From a checkpoint of a small transformer trained on Wikipedia.
Size: 21 layers, width 128, 4 heads of 32, MLP 512 GELU, vocabulary 8192, 6.26M parameters.
Each number is 500 + 50 x the weight over its row's rms, rounded and kept within 0 to 999. Layers, rows and columns count from 0. Numbers have three digits each. The size before them is the row's rms in percent of the matrix's.

# q: layer 9 attention query, 128x128, rms 0.106, rows 44-63, columns 64-127
# k: layer 9 attention key, 128x128, rms 0.11, rows 44-63, columns 64-127
# v: layer 9 attention value, 128x128, rms 0.119, rows 32-58, columns 64-127
# o: layer 9 attention output (transposed), 128x128, rms 0.112, rows 32-57, columns 64-127
q44 106:503442486475454513504556537428464442481539510599526496496425449533512527477538477541555463462441525487544547389397425661522501543551512533461534473613481433496448466486497477539439344475595544
k44 094:533437570553623450540422502481548498416587442532586510464570417550487608455484451621506446579457447554479545480432498452430585542511477527524470561545510527428513502484466524518458495458572507
q45 105:518428511532526562476504523543410564581565557489427516541575506523445465576503513573468573469494519473442473566459597445504490456426489457586448507506483546457494494521468455530529617520557529
k45 110:565540439571585600408503441477469518476569393508459579486526497542508518507509485542547561515501516538568533452491516429461482537413589467619485518517516544506535404504550422548398487408509507
q46 099:487416500424510533445526413519445481466474473474508488466602584492495451493388468503434525509426515454415560519489398482535468508445511542507489488419459521541585428546546544512483489433481581
k46 096:556522547516471465536432401573560460502347421526457479491521481489460514482539460456494477545508435465412520528459492555509498627504548546585424576522489452510501459541428484556505519456390461
q47 109:493538597526509514555444540501466457480569459602528561480412469564485478444497487544581524591483440528586545483519552595421560553535518554475512477542550499468482516492516495480428487545474527
k47 103:477556460486547476487519512499438519497617475542474559449588413547405580492385440597474481573497446603592527539484447496392492461508496488428501508484446494507555465464563568518464465520479506
q48 091:568469474588498485468571589493564438568494444508639574528430478457575530543489530500468494495583475503599568560565535571505456501561565542499643501509556541591468551550454490542579546490433383
k48 084:406547573511550506561559509478524518610497526520551477510427459537536432554482519534556570501504475482468479512579468495541458532508540490428461422536486632534448409508463495573510576500554515
q49 101:469474511542506480510520558588496507548483558464398526470490507544505460495549535508504561449466438459381426596584497342465383447556445425563453522530510530522504554552606455498533448503532495
k49 099:469386464522506590462446429510486490526497444466514576458558544557545466571522550457586492581455480518439558541405523566467453444479515576563438489473511426504593485489529391479413575532432475
q50 093:433461519548535513516439554585546456507582536529476366451496639585572562498573485521507522514504558451466452605488455480469571468541452430523463487526508525546528473596592571528509470490493516
k50 103:555432481476576501482519529577445436524583524500461481526496447449401525493525455493454499549513544470497510413485478596540491502456492506399533481543497565543489509574604484487497537546533408
q51 094:488450558579493505513577404433538475504577514406438458382463478492522525489592475421392573566399449486509451561545453545471461515404500498436480582517427466464517482516504487514441531599489461
k51 097:499464528502435473522534457563469474534531556483433560493533440460431539517489516495469494533523537406550370524454519543395436525491474564467492421560532472481449496509468515457464518492513435
q52 098:614459470439510587436546445517471506595490468441508483516521534505538487474569613445490570540427631469350498496449481444484453511465453421559482442534602503487463537491560487420492483489426570
k52 088:537482494473492468530464510311551566509550447455541480518590528480421459559548512459473533437447533496478489441437558481484448491410441422489538549454443387509435560487467405388567531439499504
q53 106:491492576498403520436438402508479588511464559501420429422572470479492369463441547510450503507379493538544442504535522522511503475495516486417464556510539531455531401483526477486543510504590538
k53 094:497522410420473488504448542556469455528498491518484502465549452517541492406560593492422476447472489473531522434421467480526490489588417526485588491501523490465455458437454589503525505521501546
q54 097:482516483381543443334475445503483464494540591456462482475552519534472501474522463525525488474429564467518546493431425509469476548487494420545492429489505517526511540574538407484455571503440582
k54 100:535589465438489511392504435562403454492464481503465497541539433388430507496418489584485457477520384581604561479568415447453513557508463543550494475510478530558464532473517482499497440532446537
q55 101:537542471565520540481529585516558532478455581501548438521435444519558517463577474545552506423491518517389434509425526489511409468520446566494478505542538409521491583545537538510472464551524502
k55 107:582407514487550479472452535385576454435486489477597521538435502541567510515513451544540454447566489483446440482500468617540488426496443478503454492545569490441463470410542497463494549435578435
q56 106:368472493446539573603512463438403489456565540505475516429474481505395569511466623379495448549415563474500459540471459445505478536381461464487507432418624533412481551461497521454510499468521476
k56 099:396553574505439411486532485455497483494605567456494501530466531569478461535501579483516523518395529501481542421446497385544545560487439439513619503432592507449453578487519456473564403556532461
q57 104:448415555494500456506483549609580500442490487570525515525471476511481570482489586483580539532510497510474488570505490556510494513529598546478516400483469474545377422518438476546503514620430445
k57 100:475455430482569543490502456527458481499525573581489492548529501498506561532484461496491607577583495440574447460573457523517601459523564464558505553425490446482455482505563461522535560484499471
q58 099:552545517504592485520468569493582470427553490510477437576459468504546434452509433575520506540491441454582498470482525464428512454438605531459567634400503537470507489455510565546430504493439465
k58 105:559629421454574474457548499563554542427430492472489493506539491524485478421474476559499474504519494481493436541481542567436381609531471534551485429600431514481515537493545578481529431467362474
q59 102:603446401530539526491545565556456511423516506483476466459493412494469457469496477409522492552548619614462516512496467487552535538562442431520479432544497573516433593504517528455472625440503542
k59 093:428543556529465647499494586477356496457444504506476473415543542397499448595472508470517562565507471529580515478476475564527464450499533510508572457507447590438550498470502455461484450430531471
q60 085:490498410477470457513476551537591488486498532533501449440523614390481543626588568436521453437454500447503476472608505531538530562541514487528518494525497435553364549418474417503534492561460456
k60 101:452445439506549537521504511473616516502560502510558533575594445457482535528516514532435529485458472499544497474513521454528570553449408455515485521446539537475428520467475515521580590506596469
q61 094:429492523489458519483442407470493510505517497570376595514428538561591589465473577426537517559468469537529541484470495433517513518529596561526575481499491436561462438486462544508570541513538474
k61 091:391450499488471465578502522479424395538514456452450519490416507539502473452576543414505493544440561566572505528540462460508538514459557510452484566470437433615543453563512466577530575481535492
q62 096:513441467432632482584555427439531533448590496468497490529529556426513580481547496483435471507439515446454504572464442538550446586510448424592462519457471490509535462489568513482508486500502497
k62 092:503418475491588511508490497484586395513524411473523440571529572419479507634513529464547536584509480480467545528560526422496431525438524475450528553538532511499380614476514484560533526511388459
q63 096:556507450479493428386433538483500444521509532500571512495418506529467569529562534589474464519556476585528467493566505524502425418434520564454521455555474430481479546490497369437599479497464578
k63 099:448462495544492476430521573428474506523458521596501464523467522461474599511497565606453513501520413461619524554450411473527491447371443489449489474492484407436563491499532437531590573473527478
v32 099:591425521494449428355505575562511569524538523462498503580545500482550466494521543465526460453558594541442486444554606532540531503471503546529566470523510422588484493478488475423488593547573436
o32 103:453568572489506598603465424447493459523475521471489439439536490577468466490468442569474543473486390564443540425438469453500425520550456492457445505563495624436641478504531452485495458428426527
v33 098:474563569479445456474539540619398498588521470475567435526495454527482522416510495441556444529462505507406458449432459508466514445483496424518426596459547563560470478556444504514457540541530463
o33 097:526444438472513590509471500408592456489511586518445510483552525457558507572487436582495469462528522496465516556575555429450399590461417578554554403539435430444505538466470564533554421518470545
v34 096:401524563481430502490527514531454411588512475620461512517492489459542413514462531456489481558579497466518492361458503474466500561566538498465609596566517489448625443458499458489505578405489533
o34 094:557513557555599482500509469443589452468531432468533427613451513475448540485489494468551512477370434512517504521505570473514473413471511497489482378491542484517444553560559479445521503548493413
v35 104:553436524504523457465451378462521530467435482522535467548489538552518431454498577558563446484485548492488577459485457560540577489583546498502510447542478467409591502427568522496421508499381508
o35 106:390435460514485470511530564490476512476429488481551536494448427458425471575472472511456500513646408525581371478590497483461451415460495471417514444462507609451454497530505467464579569419546525
v36 102:400440471455563542539521509505497519431488498586509557524531513501480547544423382510471488471557434463567540431519572551535435474487462456427522445479470486455473552530533503582536534487473513
o36 106:448521507503436471535570448452555495490552526501525459531561504483443469454410637498511481503472441531560491468575365536562588508550506558465519561575567496498488458444561529355532465500584462
v37 103:489566551475509581574433505399523498479472444463460513507437472556549488541574557516446528453450458450614557462497443593564637476487503508549457602456482469479477399512515424490501394467515514
o37 111:490452428543546484530478502523503493452548515524549512530483547432462567531424446596441561548587498484479582606459513406476459475461505428417463585473447537536502576424519551514450455509582439
v38 096:467546486494495518546426560470534538537493522460518508574439451512542470471478476514483455426444502535511551599529474488505574474444476479455576441448449464520488586498394589507455606590474468
o38 102:540510408528546441507554469495513535476445493507579471446490448531596525463530458475502557517531473422418438555431507457506497446537443539587404526541507550445459511556572591434456488445542569
v39 093:520441545542524476508467481568489534455438529520550560574476481552457356490471596416526558491523392489454540492532409496487566604424570510476609457524434477472518493444592495544435522467490453
o39 107:482487518482530557498545503450544451542529420474532524467451459440512537429513389613568547563571482509478414506442483589510534418591468491542536509543527520475505487545508591506460454452493487
v40 092:485437516476462522443579531543481512420479469511477575532541467489535573465541476559518523492397405445462491475447457481517518539518525487590492438453502446603434465465542458463548514466540563
o40 091:453561527546497505534434532470408349509429432493472471490504512494435465546481466430590500466513502584526529519535531604428504466424516433485573514555486513448528453567528551452558470497480407
v41 095:474482585488481563508456551523432500506562447524431477459499536419504557556515555492420490557514459474493538477513547442577412447490472476431513527543511545548532551425429423504569440488496560
o41 096:545513516591464520540516409395642507451438504434504484544509506494474559563471472541508564518552555459536526492485457490489559525498533593550526564465515476469460345516543502454470516472470466
v42 089:506448525518463559465574458530502454504488519519448504481500506518452532568454492512514509495479471439568453475444571594391569518460559473441604523438449579480499389512541511564562457474431439
o42 087:513539462523583449527447464514528477454477424451569550536578527462544473479536508588540460499492481431517538490566395494588576526505411503481567490622493494524522595480480505465374557517500542
v43 092:487525537399450510529466509489482539445496544570500514502545510536426533514459441477448448559528461554574568531418457561528493429558481559512526415449476525447500480557503617498491459433476522
o43 094:471447523589496539480497492566521448487467426438511546512518491390531541515540552564476498487358505421406440422504510406558466507476406431448554470530519447500490469414456497434522577503514516
v44 094:480425535494521455571500574537426495466562519547494540486585492598532506567514492491527469420473481389473433525504494520399516489513511458501521555510551487516471508622551463516513454435404512
o44 098:502560528583512512390511556420594464514506481463564466504463501388419509459410521581474440492604537471485539498422395539531545449481443541543576443497602448494562507448461495475503474499525529
v45 098:503423481431502530503500582502507495578460537539524414425522586547584527500518463582471507497434529486485458483509504415548553493501434446520474563448439498614519470626525554427486529635468449
o45 112:585584486484628560547461470470437576389535419419477511507532435535517481408419524439484471456524588551503525498443570488464501574556525527436499472443502507496540517517575512440499484457540572
v46 096:590513438538526484483510524440528515448476484614533487441519428511552578549457509610427483421448485560470481531519433524545560493453476535489428519527503442554549569540516519523573511584446413
o46 108:485469452522435426446513457552457509452488520390450537534487568517415498485496501434585516527587532409460536485459499464484445588593448410585539484533434574548577442558475452458516512524609608
v47 101:514548474442484485477454481559578494474547553584569477623571475512595466551479488482462541510382475522499451540527507483456458443449480428476493463541554533454471469451448485563518520558526422
o47 093:454453570476477483486521520525541541508426459497408510482516587480475525479549554468581501535487456493436458451470569408500500522508454589566426601501487432550474439478531508500620489524475605
v48 096:483459538596576557422413477629540421578500515451418509495506475531547491591504552585461521468591567506531427447432471510406473550538538534446495505525533426556423535450508451371428527501472569
o48 099:551493468362460443491494512459412503476500489479491527575468441524516441372452502475489479561465543483470593466545608580626486451488507359506580554467463490463584487517541563516570478481496529
v49 100:525499503576552496532482561439539519364486493414506509477446447545502455420599512443498484532639534459475562485492522483520425553509600538511538565518509468525577364466524428436517484501455519
o49 115:562481465463457512483534550506509481540535513541536476561535445497543612609458480605525506536467509545541463502457524556435542470489476518460534387533514543525468481573476558516502528520450465
v50 109:516462528487530475513440413422496530494515545486499513533522382543446475472550540445556466478567427499426462502477488448515475481477537555510489538541461553421465562455493470550556433434532590
o50 104:529521504586568500557557449474478501517491561492556549556558559474444494421537485536550493556503486527487621623553437455469514485443505508548551500430542537554578432475529459424542521436417506
v51 109:571486545507466505493489480564482454525556391422477428521514442371458504475527443524527475568581477477561560374578428500464426514543496509506489442465475543497501456496558394503463498460561439
o51 112:468518453474488566478432525412534487438456498547479564471428500474567477577419519434452470383531481482454483490442595625630514527481634496454533561547525401527513461506448528562499483542416418
v52 097:522486451515429462422515462572611533479523489461463574439589498543541487516542558462557450496472529494489452537489538524490574466448569477570491422484454452619511562509488516539507417510455419
o52 099:496527520527556506511448461454401499382522509484539416504473577504516423536483453492495561492559553376636495464440514581485446559513450434551453531499518410489442473410512508519512563494498523
v53 088:509525416543451477519553488617370451559477504511493434456509520451528452488485446590509485510466642488370492521456455469507508578526605542474592479533543473536557562476454470582429496537492475
o53 091:495474517539460514460572597490571530493540471509511467448388442558514439459606565456473556451448449472538555524533552550506485526580427541483480447483507460399431492546479419518518435438502528
v54 104:591361509494531460519503611524552491512535524459567463558542583420511506566498499459477457499538518498465389514606477452454446496507473480477531531460533522541486515449609456535542520576433419
o54 110:497612540534430503543410415543532458489532486591442553471413407540486438460469504590490499501442572542537600471483535627447502431502488608439483491536511454454516483444441537510463447445592548
v55 101:569513465515536368441502458596522454479413485527509492556504550514511493520512440522545511481400481449452536386661553474461467490571558511485484449489546472519457515452467505550545543452384486
o55 100:498428470612470506570477528542491486504538499472465511464581519499495358450482484468491464526551502453496533442504490493462484618452462514586545503507526532533402574550525492449437493401474529
v56 097:440510484486590435499508586507472505500413613454443498505510530430630465550512543389509526490442495482504571474595468526516545451438541579515416468532396537463473581590616540504597459606496451
o56 089:499509497434556661427549434539512495520523465528519425510568496489397503527477436553481576607473450507424430533421531495524494507587460458543573514478396507517467492464487461552493528469551555
v57 094:489579536587453531393485498568409481579501406438495559487553460529546558482502522525486547464477445487565559422537506508461472501515422531462554488411517448522476483486415409557450508518466473
o57 099:450469436456582504609496449488504442449430475594593499522439541485442510435465461560498531497532611534432487558529513518508502606466622496547428531573536526470450493551507510455492533468487469
v58 099:463501435479483468453506545542476532505481532580576562535527651477425482454501509516515530495454571413507439515466584497533462573538344416447510474525629489535566511437516486466410471468442590